Weights of a small transformer language model: 2.34M parameters.
Each number is 128 + 32 x the weight over its row's rms, rounded and kept within 0 to 255. Layers, rows and columns count from 0. The size above them is the row's rms in percent of the matrix's.

# layer 3 MLP up, 320x128, rms 0.117, rows 177-281, columns 64-127
size [106 104  96  92 101 100 107  99  95  95  92 104 101  95  94 100 100 107 100 102  91  98  91 103 101 101  95  97 104 100  98 101 102 105  99 111 100  94  90  85 113  93 105  99  97  94 108  98  92  99 103  99 103  97 100 102  99 113  99  95  97  97 107 100  97  96 100  90  99  96  92 102  99 104  93 109 101 102  96 101 110 116  87 101  97 103 106  99  99 100 104  95  95  98 102 106 104  94 107  99 103  98 106  96 100]
[[182 103 109 104 105 122 155 205 145 107 145  99 154 117 109  95 136 150 113  98 140 106 110 119 113 141  79 114 179 129 125  58 165  97 110  81 127 188 126  93 107  95 155 140 109 117 170 174 127 165 120 255 116 109  87 113 136 166 125 101 112 151  79 116]
 [ 98  74 143  77 197 144  86  84 129 151 144 120 181 141  75  95  52 104 196 176 145 155 160 174 115 144 115 136 135 105 156  79 149 103 194 102 157 168 133 141 140 118 144 135 139 130 153 130  85 117 150 122 129 135 192 106 146 127  76  85 157 118 131  73]
 [154 165 115 173 141 115 149 121 154 120 167 149 121  65 113 149 168 149 141 146 136 165 197 115 134 141 106 128 143  63 171 102 119 141 109 130 126 183 123  64  88 128  89 123 145 124 121  87 143 122 173 109 180  89 137 202  90  63  72 186 177 130 115 102]
 [112  85 142  88 136 155 116 140 134 100 173 153 117  92 120 123 141 119 116 103 140 125 198 111  89 180 105  86 132 182  88 118 103 101 136  63  66 183 146  78  92 158  86 122 115 133 128 164 201 144 104 116 148  94 121 126 128 118 147 166 108  94  89 129]
 [123 114 124 144 128 128 145  98  82 113 180 159 148 148 143 203  62 170  90 126 167 161 110 103 111  96 150  66 158 102 133 125 165 115 187 121 151 155 138 147 111 200 152 124 112 120 125 159 101  95 132 108 167 147 151 158  39 170  92  67 107 166 135 149]
 [128 134 179 117 154 156 165  72 145 149 147 169 127  72 118 101 143 120 112 107 115 137 116 216 107  90 117 162 142 120 163  97 117 151 127 124 138 121  55 106 130 167 158 134 143 104  94  69 119 101 171 152 139 112 169 133 123 147  79 167 106 155 130 122]
 [148  91 110 118  83 127  83 142 119 102 150 152 158 104 107 137 158 139 154  75 127 105 156 100 106 136 159 182 156 129 129 147 135 142  97 123 168 132 117  70  96  91 100 132 158 110 178 153 110 133  67 137 130 123 101 126  73 155  62  93 123 188 111 148]
 [121 184  97 108 165 122 166 165 186 130 143 158  84 100  73  96 132 192 112 146 160  80 171 117  82  77  93 159 115 159 152 101 113 162 121 107 155 156 145 109  86 144 117 133 148 105 134  90 136  71 158 123 201  81 162 160  91 113 128 184 110 141  97  94]
 [155  61 108 161 119 132 107 103 157 131 124 123 190 127 140 154 154 148 159 136 134 156 100 188 142 160  51 151 137 178  92 105  92 107 149 182 113 121 116 105 156  91 133  83 157 101 197 185 116 154  99 175  96 112  95 114 120 104 100 118 226 129 133 128]
 [197 151  99 110 142  89 130 124 110 151 153  86 132 125 135 119  92 103 157 154 173 147  81 127 109  74 128 137 135 180 110 120 110 107 124  81 142 132 152 134 100 123 120 143 125 125 128 152 149 155  86 157 177 161 170 107  98 105 206 138 136 121 104  91]
 [168 203  93 136 144 124 125 128 141 113  92 141 157 112 108  98 148 143 141 157 150 120 138 102 135 181 175 197  94 106  76 130 168  98 162 149 148 152 166 137 115 165 144 103 115 117  90 155 174 154  91 102 118  72  93 124 114  87  91 125  89 164 108 155]
 [ 93 112 119 147 157  98 156 147 117  43 147 132 111  98 168 146 150 103 184 162 129  86  82 145 164 144 116 120  62 175 116 181 173 138 100 104 141 166 129 131 136  54 102  83  60  93  83 157 178 104 136 114 124 132 125 128 101 141  93 144  97 123 176  60]
 [126 122 123 143 142 107 110 179 108 143 200 107 148 129 179  88 119 101 157 110  99 181 146 132 119 126 123 129 127 113 121 141 152 109  99 145  77 107 109 153 139 107 105  94 124  94 112  86 129 161  82 174  84 159  89 115 169 156 147  93 134 110 122 165]
 [146  90 133 177 128 112 108 154 101 130 121 146 134 164 147 132 109 115 180  98 150 108 160 127 203 147  71 113 166 149  74  99 112 180 175 114  79 123 103 159 141 127 173 129 145 167 134 151 146 100 161 134 174  49 147 123 141 155 106 217 154  95 165 156]
 [176 119  85  88 134  64 107 126 175 156  75 122 136 107 151 105 103 117 113  99  92  94  78 141  76 165  61 111 108 145 123  88 138  65 162 127 123  70 127 105 194 142 123 115 109  86 154 139 122 193 146 122 162 133 165 189  66  74 142 118 121 118 136  97]
 [ 76 141 180 181 116 186 153  85  52 175 152 106  97 168 141 184 154 136  98 159 116 134 160 151 122  94 168 157  95 126 175  84  88 201  86 194 182 117  95  86  87 106 161 152 125 114 104  98 139 180 113  69 160 126 167 127 115 111 129 130 161 171 131  93]
 [ 57 151  74 160 176 201 157 154 135 132 132  89  95 151  82 146 136 155  86  82 126  99 135 165 147  69 148 181  81 124  92 109 132 126 169  92 138 135 192 107 125 175 121 110 175 164 111  79 149 132 146 145  93 150 135 135 120  99 144 203 137 159  87 187]
 [114 183 148 195  76 142 119 175 129 172 102 142 133 154 147  95 161  93 106 104 163  90 123 101 144 161 181 116 130 114  10 120 172 114 130 162 117 107 178 142 138 136 130  74 111 160 165 116 107 153 148 128 121 192 107 108 109 191  69 121 121  95 101 133]
 [120 130 105 110 133 124 170  91  65 113 138 110 125 141 161 134 102 124 139 154 139  79 134 120 157 161 137 121 133 178 102 134 105 138 159  92 161 102  59 173 100 109 179 130 136 122 106  83 133 118 147  84 177  91 184 170 162 159 131 128  79 121 103 179]
 [ 99 145 148 130 161 143  73 106 136 111 126 146 115 165 168 152 130 161  91 134 131 208 154 138 103 139 164  82 128 148 108 106 132 142  96 185 112  84 176  91 139 152 153 119 164 111  97 107  56 147 125 159  64 133 149  84 168 137 122  84 142 172 134 144]
 [145 108 127 139 105 106 146 147 182 138 140 134 164 111 158 153 144 147 126 208 118  99  79  85 154 166  89 152 133 209 157 123 166 189 184 145 119  94 171 142 150 113 121 154 153 202 115  94 142 150  57 110 127 100 142 166 160  77 142 196 110  93 184  92]
 [110 131  72 146 183 123 179 112 106  47 155 160 119 163 132 144 156 138 141  69 100 107 137  51 126  97 144  97 138  82 110 152 154 138 107 133 119 135  87 112 127  70 144 129 120 112 102  91  94 146 135 109 122 113 122  94 122 159  64 148 110 112 165 158]
 [144 126 135 154 105 204 107 111 119 147  45 179  90 107  86 154  92 102 129  76 131 142 119 189 154 124 102 152 141 133  90 144  88 108  49 133 143 173  64 137 133 188 129 148 123  80 177  86 117 149 138  76 147 123 170 127 143 151 165  88 153 184 178 103]
 [151 102  89 234 161 175 111 111 168 125 126 145 159 168 152 169 195  76 175 160 104 129  88 176 118  59  78 151  73 158 126  90 148 178 144 101 120 119 111 129 149 146 140 121 112 113 123 122 127 126 153 115 137 162 158 147  96 119 120 120  72 179 139 169]
 [154  36 123 152  98 180 144 105 165 174  91  97 189 136  47 151 116 117 156 142 180  97  90 174 189 146 104  70 139 107 115 105  61 173 115  73 169 146 153 134 157 150 100 156 168 142 142 118 119  62 115 114 187 126 148 120  80 150 127  49 129 116 112 129]
 [115  69  45 133  92  91  98 105  80 127 126 122 140 164 159  87 114 120 192 142 179 102 143 124  86 135 115 181 139 116 114  90 149 198 144  74 134 107 128 208 123  85 147 119 153 107  92 100 110  85 164  95 189 111  63 121  66 127 132 161 102 138 146 170]
 [187  75 125 177  91 167 171 152  54 133 113  78 164 141 110 100 128 131 135 162 127 143 126  91 151 182 135 142 115 134 120 111 143  56 122 121 102  81 165  97 142  91 136 157 103 128 156  81 135 120 141 193 178 127 135 130 140 136 107 135 153  66 165 127]
 [105 139 144 169 135 118 150 144 160 133 148 198 133 116 134 199 186 164 168 113 160  85 150 108 149 119 138 129  89 115 141  64 149 165 146  87 124 162 138 145  98 162 108 120 138 164 136  61 123 142  86 116  82  91  97 193 136 127 149 101  91 153 128 135]
 [ 87 114 110 114 141  59 108 150  89 116 167  99 169 103 144 112 116 106  84 152  92  78 112  61 172 146 137  83 132 109 120 133 123 149  94  79 118 109 197 110 203 103 172 123 137 134 102 157 136 157 102 149 111 150  97 121  67 103 117  75 122 104 123 113]
 [105  83  81 105 155  95  89 229 122 100 144 164 124 169 117  88 132 102 101 126 112  88 107 112 142  94  96 133 138  77 132  79  89  78 132 131 139  81 199 106 131 146 117 143 136 142 110 152 153 140 107 119 113  98 130 153  74  68 144 145 133 120 108 133]
 [170 131 150 175 170 133 123 149 150 128 112 160 113 119 101 112 139 114 195  54 104 131 173  83 115 133 126 138 157 154 165 126 114 107 118 161 134 164 125 132 168 163 118 110 201 155 108 113 142 195 131  60 125 166 121 133 108  94 143 114  95  93 161 139]
 [ 87 148 211  81  98  89 167 190 140  71 173 127 149 138 156 167 142 111 141 163 134 106 117 153 140  85 108  76  76  92 152 117  84 111 128 148 105 123 137  97 129 155 124 108 155 121 136 116 148  58 136 108 102 166 114 146 145 124 129 127  60 166 199 129]
 [125 119 172 176 159 121 161 121 135 174 163 158 155  82  79 120 110 130 127 160 123 171 146 115 131 179 152 133  74 160 143 138 203 122 151 142 145 115 146 118 103  94 139 139 175 140 133 131 129 144 118 147 173  80 143 174 135  92  46 177 198 110 158  75]
 [141 158 109  99 131  64  80 142  77 147 115 130 129 176  92  64 136 117 149 208 117 168  94 128 137  86 137 172 159 153 122 110 107 190  97 104 165 120 121 146 115  92 141 129 160 144 165 123  82 131 168 105 137 100 111 136 201  70 102 102 144 109  98 110]
 [141  81 121 138 144 150 146 100 177 152 131 153 107 112 111 163  96 150 147 109 170 135  96  67 126  96 137 129 177  98  99  88 119 164 141 154 134 115 113 122  72 180 114 138 157 169 158  85  87 107 166  92  91 113 136 106 157 116 146 195 115 116 135 145]
 [138 114 101 126 163 146 157 121 148 141 144 151 106 102 150 151  97 140 158  95 133  58 108  98  70 130 126 127 113 128 132 107 112 147 183 117 110 140 118 137  97  67 175 172 152 121 156 112  86 174 126 126  85 114 171 138 156  69  49 104 122 116 110 175]
 [130 133 135  87 139 157  77 114 155  99 170  64 130  75 115  72  67 150 125 149 126 114 128 158 126 106 158 105 144 156 127 113 109 141  98 127 115  96 181 121 118 115 194 160 132 157  73 104  90 126 115 179 159 136  98 141 107 147 110 118 133 109 152 133]
 [131 163 141 124 132  51 186 152  84 152 161  90 184 142 149 163 102 157  92 149 147 148 182 126 188 164 133  72 126 171 126 155 143 131 132 127 141 134 121 134 187 150 151 107 128 126 115 118 157 125 180  87 123 101 132 145 101 101 126 116 121 109 131  83]
 [128  73 137 105 137 142 133  88 159 159  81 161 133 164 169  81 137 111 168 139 125 104 138  86  89  55 114  96 111  81  91  42 138  66 117 133 149  84  81 133 100 125 117 147 140 112 121  89 168 134  99 132 115  84 124 105 138 101 160 128 130  61 116 120]
 [118 201 129 137 110  87 164 161 116 151 174 101 126 104 124 128 154 144  96 149 160 130 132 115 124 136 148 165 119  88 116 118 112 170 140 132 125  92 154 151  96  53  72  68  88 138 130 192  74 119 102 119 135 124  82  75 123 120  76 155 161 169 120  93]
 [137 132 113 115  66  94 140 122 139 114 129 158 161 125 154 108 123 140 104 117 125 143  82 114 144 136 170 101 104 193 155 187 168 120 151 105 100 132 125 135 104  36 173 100  95 109 126  90  47 102  86 160 140  70 179  77 203 187 154 152 137 139  91 167]
 [101 125 107  69 141 140 120 122 132 122 124 156  87 196 113 171 139 197  96 106 128 103 121 122 134 139 134 199 101 113 157 104 154 159 103 130 150  84 136 140 123 165 111 129 117 131 113  59 143 142 136 143 132 104 141 123 128  71  72 156 163 176  67 148]
 [ 41 162 139  65  77 163 112  93 118 158 112 106 138  68  85 169 104 138 141 106 122 171 124 138 137 190 106 146 137 147 143 133 115 163 140 124  49 111 111 162 178 133 134 121 145 148 133 127  93 105 100 104  62 171  63  76 162 109  69 132 103 121  38 167]
 [136  92 143 123 149  63  80 150 103 111 125 126 136  76 115 101 123 113 118 105 112 154 152  75 122 129 153  79  84 109 125 106 167 174 147 176 125 127  69  76 113  98 149 112 168 117  79 119 112  38 154 153 134 158 132 123 175 143 158 162 147 174 141 175]
 [ 96 118 171  93 185 160 121 128 122 126 154 151 155 138 147 113  63 122 142  92 155  68 142  99 126 150 144 178 139 106 154  95 126 134 142 128 161  82  97 131  79 157 105 102 146 156 148 112 175  87 126  88 141 134 144 104 127 147 128 158 146 153 119 168]
 [136  95 118 156 124 148 160 155 101 110 128 109 198 174 149 147 168 131 156 141  91  58 119 170 136 190  50 148 142 121 147 134  78 109 140 113 116 157 131 171 125 116 161 124 116 163 135  81 149  96 113 102 106  91 215 145 102 124 184 174 178 124  77 133]
 [ 91 130 130 123 137 121 162 115  79 150 172 109 153  87 118 102 109 181 125  64 119 115 101 113 134 111  91 113 148 153 164 198 123 120 148  95 174 131  94 124 170 137  96  74 127 117 113 170 110 132 187 135 122 167 134  97 128 213 137 108 193  95 122  80]
 [122 103 126 119 121 123 147 101 121 147 164 104  46 140  99 123 103 105 113 160 115 147 103 172  86 185 163 154 131 105 144 105 103 116 176 136  34 106  78 137 131 144 162 122 150 143 113 105 118 133  99 190 146 138 115 231 118 101 112 113 131 100  81 125]
 [147 164 151 113  94 148 163 116 134 153 122 165 100 128 129 136 144 141 163 130  84 140 135  76 168 101 102 121 127 117 148 147 136 153 173 114 243 144 167 110 117  98  93 125  99 139 185 179 114 153  75 138 147 117 134 201 129 161 178 151 141 118 174 130]
 [180 171 113 149 108  95 147 149 106  91  49 130 159 151 144 160 158 127 166 149 131 140 129 142 115 119 173 187 149 139 148 145 132  99 145 136 178 153 110 166 127  66 118 136 124  57 166 169 102 147  94 146  53 109 120 108 126 119 128  69 142 146 157  70]
 [178 126 102 162  85 121 168  74  95 116 147 176 104 144  99 160 197 128 123 110 187 182 151  93 130 117 113  82 151 112 118 144 124 175 106  85 156  96 158 126 107 161  74 142 119 111 106  62 120 187 144 130 125 165 209 168 118 154  90 199 140 183 142 133]
 [140 127 128 119 122 109 165 148 112 107 133  99 108 119 167 109 143 179 151 102 142  91 151  84 173 125 116  94 113 143 125 151 140 127  87 145  72 133 103  97 118  96  74 129 149 158  99 155 100 112 139 155 120 110 132 119  80 171 130 102 148  71 160 112]
 [ 82 124 197 149 122 122 146 135 109 107 142 114 125 161 146 123  76 123  88  98  36 167 122 142 126 156 144 101  75 116 143 104 138 102 130 175 109  88 196 127 122 124  85 116 115 148 141 104 106 122 140 108  89 111 104 168 166 112 141 120 106  89  84 169]
 [ 88  78 105 151 131 136  91 100 125 127 152 143 167 117 156 200 130 177 130  82 114 172 111 104 116 132  69 139 110 105 129 144 152 172 131  82 114 123 108  78 179 131 109 102  99 135 148 163 143 154  74 130 148 133 163 145  66  89 157  88 153 163 140 136]
 [ 99 120 134 159 139 104  77  79 112 105 202 159 148 130 177 156 141 146 146 114 118 174  72 119  82 181 169 133 106 163  18  89 132 141  95 170  73  77 166 118 109 129  85 182 139 117 124 133 198 150 122 104 146  73  94 109 106 107 117  79 159 128  84 154]
 [165 100 159  71 158 137 147 156  99 119  78 172 110 141 106 124 108 165  86 177 134 123 107 144 108  88 143 127 138 124 161 117 136 128 172 159 136  81 109  82  77 136  97 117 171 185 172 120 149 135 143 188 118 124 156 129 165  98 144 173 134  85  98 138]
 [155 109 151 137 117 115  94  90 155 147 194 132 151 142 105 147  83 102 160 102 179  90 129  70 107 144 132 142 153 102 168 114 102 102 135 100 116 122 177 128 173 197  98 157  86 154  50 143 100  81 103 132 141 176 152 142 110 159 116 163 104 159  98 111]
 [ 93 175 137 136 100  74 106 136 114 112 121 152 117  97 146 137  96 110 115 173 173 108 124 114  87 138 157 151 160 134 133 131 130 103 158 197 151 114 156 134 134  90 128  92 127 110 146 193 114 142 139 134 147 118 118  97 126 149 116 134  71 138 113 137]
 [121  98  82 110 162 188  73 138 160 151  94  89 102 168 146 128 165 131 133 140 109 147 138 150 173 167 152 108  68  85 141 127 134  95 117 137  83 138 136  83 111 128  87  92 179 159 172 146 123 134 123 128  46 145 137 133 154 154  79 167 157  54 144 107]
 [132 156 139 128 147 143 143 102 169 163 166 140 185 110 135 158 123  92 157  93 148  92 125 147 125 197 134 189 180  78 124 118 122  80 146 120 147 101 100  93 116  82 153 128 137 146 131  98  69  90 129 176 138 153 103 100 175 117 153 177 116 113  95 114]
 [147 132 149 150 140 134 116 114 150 135 126 156  91 137  93 133 122 135 111 135 100 155 153  80 110 146 190 158 111 118 117 116 145 133 102 115 108 154 128 135 157 166 140  75 173 163 119  75 129 131  69  79 127  93  62 130 203 106 126 127 110 169  71 148]
 [185 116  64 157 131 170 114 118 111 133 106 218  66 102 103 110 104 114 155 117 151 119 105 112 109 114 184 154  63 115 120 139 161 160  72 113  69 143 134 126  83 145 137 108  85 127 125  87 116 161  91 153 165  96 117 143  96  92 125 130 160 106 102 133]
 [133 116 118 133 107 141 106 130 123 113 135 134 138 157 189  42 146  68 102 173 136 134 127 150 164 104 129 123  61  92 160 131 105  86  95 127 136 148 126  78 150 126 122 151 113  88 132 141 142 135  58 151 132 113 110 169 158  87 146  45 178 133  85 179]
 [159 130 152 118 113 112 120 139  86  75 216 123  53 122 175 124 148  72 152 113 159 162 200 132 121 117 171 114  67 112 117  93 105 105 127 138  83  78 133 107 145 112 159 125 164 144 162  97 124 145  97 173 110 103  73 162 157 116  92 113 108  80  56 157]
 [117 131 156 106 129 127 101 222 120 103  80 137  89 166  70 114 132  34 111 142 138 109  90 117 158  98 144 132 179 115 129 157  83 127 161 166 136  86 155  91 140 153 199 162  91 153 127  88  83 116 131 139 129 141 156 131 141 130  64 125  84 114 170 148]
 [169 174 104 180  76 126 161 103 164  92  91  96 114  90 104  91 133 118 122  73 152 102  69  70 149 161 139 193 174 122 126 126 135 198 139 118 117 127  62  98 135 141 125 146 164 157 161 137 112  99 111 133 156 129 165 122  97 105 126 179 127 160 126  95]
 [164 134  92  97 183  97 161 148 155  86 121 156 130 131 151  93 164 184 108 121 144 105 107 193 136  60 184 177 134 150 129 170 150 178  85 110 193 123  89  77 115 138 148  72 160 139 148 124 177 130 104 123 101 161 102  59 141 109 159 113 119 122 118 147]
 [159 168  85 150 132 132 158 148 111 141 137 114 158 142 100 133 193  78 108 117 118 141 155 128 148 149  92 105 192  75 173 134 131 135 109 143 134 107 111 123 138 126 194  95 105 141 124 116  72 163 144 194 134 175 176 113 125  98 134 117 155 166 198 140]
 [131 161 148  51  66 157 116 112 102 215 123 151 140  60 199 162 164 128 132 107 150 136 122 128 142 119  62 174 164 117  63 163 158  78  98 108 134 116 152 172 110 124 164 106  91  96 145  94 107  51 146 152 145  70  65 159 115 103 126 171 197 174 112  91]
 [168  79 122 209 150 138 147 135 184 146 117 105 133 138 136 115 139 156 127 168 149 157 188  76 134 185  96 122 145 134  93 176 147 118  62 148  94 100 106 183  85 140 130 153 160 132 159 100 168 155 135 149 157 131 118 128  60 196 134  82 160 122 154 106]
 [197 102 159  97 144 168 161 155 183 165  92 115 146 125  79 183 106 120 117 136 113 124  99 143 158 133  86 196 113 162 138 158 113  98 170  93 138 112 107  40 137 154 140 110 123 171 178 142 167  72 182 104 123  92 132 139 123 148 148 128 106 110 122 107]
 [180 146 102 181 172 127 100 118 150 137  84 218 105  47 100 116 127 122 123 134 127 128 145 132 140 154 129 133 139 118 105 195 121 124  77 104 108 111 148 162 111 183 127  64 150 137  74 140 144 116  91 144 122 105 143 114 119 160 147 100 121 110 153 132]
 [108 136 153  97 119 120 160  94 162 120 136 183  92 127 127 123  47 124  82 126 124 111 132  58 103  76 138 105 150 100  88 106  91  89 173 164 139 146 130 124 172 121 109 113 127 155 109 132 127 146 180 133 153 117  95  58 101 172  77 159 104  91 169 119]
 [173 118 122 141 135 132 118 144 159 138 144 104 120 110 119 112 151  80 120 154 168 115 116 153 143 155  79 110 100 150  72 113 194 115 158 122 165  92 130 162  97 132 153  36 136 117 132 150 192 146 131  77 109 130 104 144 145  99 174  97 149  84 118 100]
 [125 134  95 184 145  90 132 132  99 150 104 140 131 143 122  80 110 136 185 128 126 168 107 138 115 173 118 168 120 139 117 168 148 169 144 159 142 158 106 144 164  58 147 136 152 140 179 146 146 172 173 155 167 167  92  85 188 140 145  72 152 137 119 104]
 [137  91 109 158 114 125 122 122 133 146  96  46 147 105 172  92 107 128 140 131 110 159 132 112 155 174 141 171  89 100 115 121 139 137  98 168  99  46 156 106 190  61  96  74 138  77 142 105 114 162  87 169  89 142 102  95 187 118 128  85 198 114 105 192]
 [102 104 169 171  92 125 155 104 135  64 169 116 107  88 160 118 128 156 146 158 112  92 118 126 148 153 163  85  75 121  89 107 143 146 156  78 142 125  97 148 112  96 126 162 132  73 131 128 161 136 135 117  71 147 139 136 131  98 128  58 100 124 136 150]
 [121 127 101  51 131 111 135 117 109 170 147  86 158 146 123 116 139 154  76 148 114  80 101 135 155 121  92  76 149 131  77 181  71 128 169  92 100 135 136 180 169 135 107 172 101 168  90 146 196 113 171  58  96 169 164 195 126 157 172 153 101  96 125 165]
 [174 122 148 150 148 122 134 148 143 201 212 165 155 115 139 141 142 143 125  91  82 149 179 125 125 105  97  86 142 165 168  62 119  76  44  93  65 102 101  95 139 134 116 113 160 118 142 146  86 111 127 145 143  62 155 139 129 138  58 121 188 147 101 133]
 [128 135 134 173 157 117 119 120 168 143  71 185 137 150  96 127 213 130 162 130 133 135 146  68 130 152 139 118 199 161 141 195 161  47 106  98  93 148 159 105  88 123 191 151 149 162 112 138 146 160 128 123 136 111  99  87 148 157  91  94 191 168 162 185]
 [131 123 107 173 155 146 180 186 134 132 167 106 131 171 159 127 131 145 126 179 174 169 115  77 182 170 115 140 119 164 106  66 166  92  70 148 131  58 135 135 138 113 113 140 129 111  99 124 145 141 127 154 107  84 110 120  93 145 147  70 115 123 122 125]
 [134 122 189 147 151 145 113 118 117 107 132 124 128  94 127 119 140 148 123 139  71 139  75 119 112 129 112 115  90  76 176 148 152 106  92 162 127 112 121  98 142 103 140 114 157  58  74 203  83  93 129 118 135 125 135  96  98  38  67 109 117 105 141 112]
 [136 132  58 163 146 130 165 137 132 128 147  66 147 107 150 141 133 152 120 105  93 132 192 136 145 119 109 176 144 133 126 113 127 185 163  41 144  77  93 106 164 125 148 124 123  54 140 134 129  65 164 115 109 171 112  72 103 181 143 132 145 186 140 157]
 [105  93 146 140 136  81 146 108  98  40 130 124 115 142 114 154 148 132 145 118 172 110 120  83 113 122 115 171  61 135 159 108 141 109  97 169 167 114 121  92 125  89 139 139 147  98 158 127 141  74 160 137 205 151 114 153  97 125 145 106 126 150 150 166]
 [136 142 109 180 183 140 174 152  88 119 152 155 124 119  95 152 100  78 130 143 158  97  93 111  88 114  92  99  79 121 164 187 164 150 151  88  95 120 133 131 147 164 141 124 115 128 111 107 146  87 168 123 127 144 138 170  85  53 114 163 137 163  92 154]
 [ 77 171 160 120  62 156 198 150  86 125 183 159 109 162 137 173  99 117 140 167 100 109 175 152 131 153 160 145  64 149 125 136 113 111 131 135 136 125  90 116  67 126  97 141 173 161 138 135 159 110  91  88  93 123 145 120  91 123 117  82 138 130 140 199]
 [162 150 107 104 145 173  77 173 155 170  69 145 104 178 134 119 136 122 156 107 134 127 110  98 140 121 128  75  81  85 156  80 127 138 138 157  98  65 152 196 111 103 159 153 169 161 132  64 132 130 162 152 144  98 123 108 100 167 103 166 108 112 126 141]
 [129 135 162 123 106 102 109  98  77 109 131 141  98  89 144 117 161 123 123 174 103 149 124 108 114 122 146 112 140 108 163 108 148 120  86 113 202 150 162 103 125 132 115 134  96 113 140 132 140 143 156 151  42 130 132 106 135 156 136 117  89  95 146 122]
 [174 100  67 120 152 169 138 112 123 114 126 179 199 107 114 142  99 134 109 126 146 158 195 126 205 146 142 138 123  91 142  98 169 154 155 121 168 149  78 142 123 149 115 124 108 180 147 111 115 160 106 192 104 107 111 158 134 101 137 117 196 102 141  81]
 [121  82 161 131  93 175 100 152  65 126 137 114  99 154 155 109 128 103 152 124 185 105 139 148  76 151 159  80 148 177 160 179  97 136 128 136 153 113  94  99 150 149  70  80 147 131  94 138 129 132  87  89  46 182 146 100 171 110 195  93 144  77  91 135]
 [163 155  53 166 113 150 162 133 165 173 107 102 104 141 173 106  84 140  83 205  92 129 152 192 117  87 185  95 157 134 175 110  89 122 127 137 154 189 131 138 163 144 184 161  76 159 111 136 155  99 173 101 128 105 121 148  83 183 101 141 124  90 138 125]
 [128 132 141 146 109 106  73 218 152 125 128 183 119  53 152 121 142 117 123 100 100 100 120 121 121 149 102 189 128  89 162  89 151 122 132 184 116 194  99 119 123 133 186 157 112 113 162  68  66 108 100 133 176 125  98 144 113 140  80 149  56 102  86 118]
 [104  92 109 113 120  83 109 141 188 125 134 119 164  56 207 127 161  62 125 131 123 135 133 116 187 137 138 157 124 112 132 137 116 133 126 115 100 177 150 128 161 173 107 132 154 159 122 139 117 184 174 217  89  89 145 148 176 120 128 111 106 162 158 106]
 [144  95 114 134  90 156 144 133 174 148  82 108 108 141 146 117  88 102 106  98 182 167 113 129 145 161 135 134 169 145 146  53 186  87 101 160 158 127 165  93  87 150 112 121 170 145 135 116  94 152  49 152 170 101 131 159 139 167  71 164 158 149 116 168]
 [101 112 140 151 116 137 157 108 203 118 103 148 141 164 103  83  97 104  58 144 148  98 156 114 119  89 105 108 120 188 139 112 124 150 125 163 131 117 176 134 187 107 103  94 145 166 102 145 102 123 153  93 164 180 173 111 121 174 140  94 138 127  96 125]
 [174 164 123 144 137 113 138 179 129  98 169 160  70 151 142 112  79 161 127 110 159  96 173 114 126 124 174 129 174 125 165  54 120 117 165  87 138 105 123 122 129 163 119 108  93 121  90  79 144 158 113 101 145 151 154 177 114 124  96  94 175  76  97  92]
 [133 201 199 164  78  98 124 120  86  88 163 112 101  95 173 146 116 145  92 100 139 150  40 115 114 148 156 153  98 124 167  81 141 177 113 151 101 123 148 140 174 143  98 153 157 186 137 165 135 130  55 148 138 145 144 168 124  89 112 155 123 163  98 110]
 [100  86 130  82 135  91 123 112 142 100 128 118 131 192  98 146 214  86 171 125 167  98 135 172 242 170 122 148 107 174 164 138  93 128 153 122  84 178  92 122 105  83 140  85 122 120 184 163 112 135  84  97 107 165  89 165 145  95 134 116 105  62 143 119]
 [ 86 119 137 125 127 145 144 178 142 197 165  34 142 138 112 170 171 101 123 116 108 144  89 138  99 122 131  81 130 183 105 182  94 102 153 141  94 143 144 143 115 164  72 167 123 175 102 148 137  34 137 108 113 168 137 119 180 113 129 115 151  94 122 122]
 [173  90 129 170 114 102  76 108  74  88 139 155 110 108 171 166 150  68 181 132 130 103 108 114 152 144 117 186  93  78 130  68 124 109  81 108  96  90 149 119 151  88 103 127  73  67 150  90 124 115 154 115 109 125 119 126  95 100 160  65 103  99 182 123]
 [150 143 113 120 116 153  78  23 139 165 138 153 114 170  89 170 174  93 161 174  95 158 156  94 154 137 172 115 157 137 107 190  86 104 126 154 143 176 154 102 111 170 116 143 158  98 185 136 167 154  82 102 144 137  86 117  88 136 152  63 100  60 162 136]
 [123 147 100 135 113 107 160 140 106 138 108 161 148 110 117 130 140  95 164 137 132 117 136 137 117 148 144 208 114 128 177 100 180 170  71  77 169 120 154 144  98 136 143 114 118  44 122 164 172 114 129 140  88 182 128 144 114 113  85 109 141 128 148 171]
 [ 93 144 136 159 116 142 171 135 145 120 107 197 145 145 128 162 106 100 139  62  85 125  90 176 166 148 183 121 121 105 162 115 104 137 154  90 115 201  98 143  86  85 115 120  91 136  94  73 187 137  97 114 125 147  93 150 133 168 116 122 150 136 158 134]
 [111 138 155 146  91 166 101  91 181 180 131  86 111 144 104 153 173 107 118 161 143 123 137 131 187  99 152 113 109 194 156 113 124 122 137 167 144 127 121 127  90  80  76 142 111 139  84 130 132 129 135 166 103 130 151 188 142 178 174 140 167 128 115 182]
 [117 133  61 116 133 161  78 156 140 101  99 132 121 162 172 127 106 126 149 141 162 118 136 104 162 122 103  86  62 152  93 136 110 129 129 101  70 128 130  49 112 105 130 135 132 166 122 100 135 105 121 128  69 138  84 139 217 154 126 162 142 180 127 143]]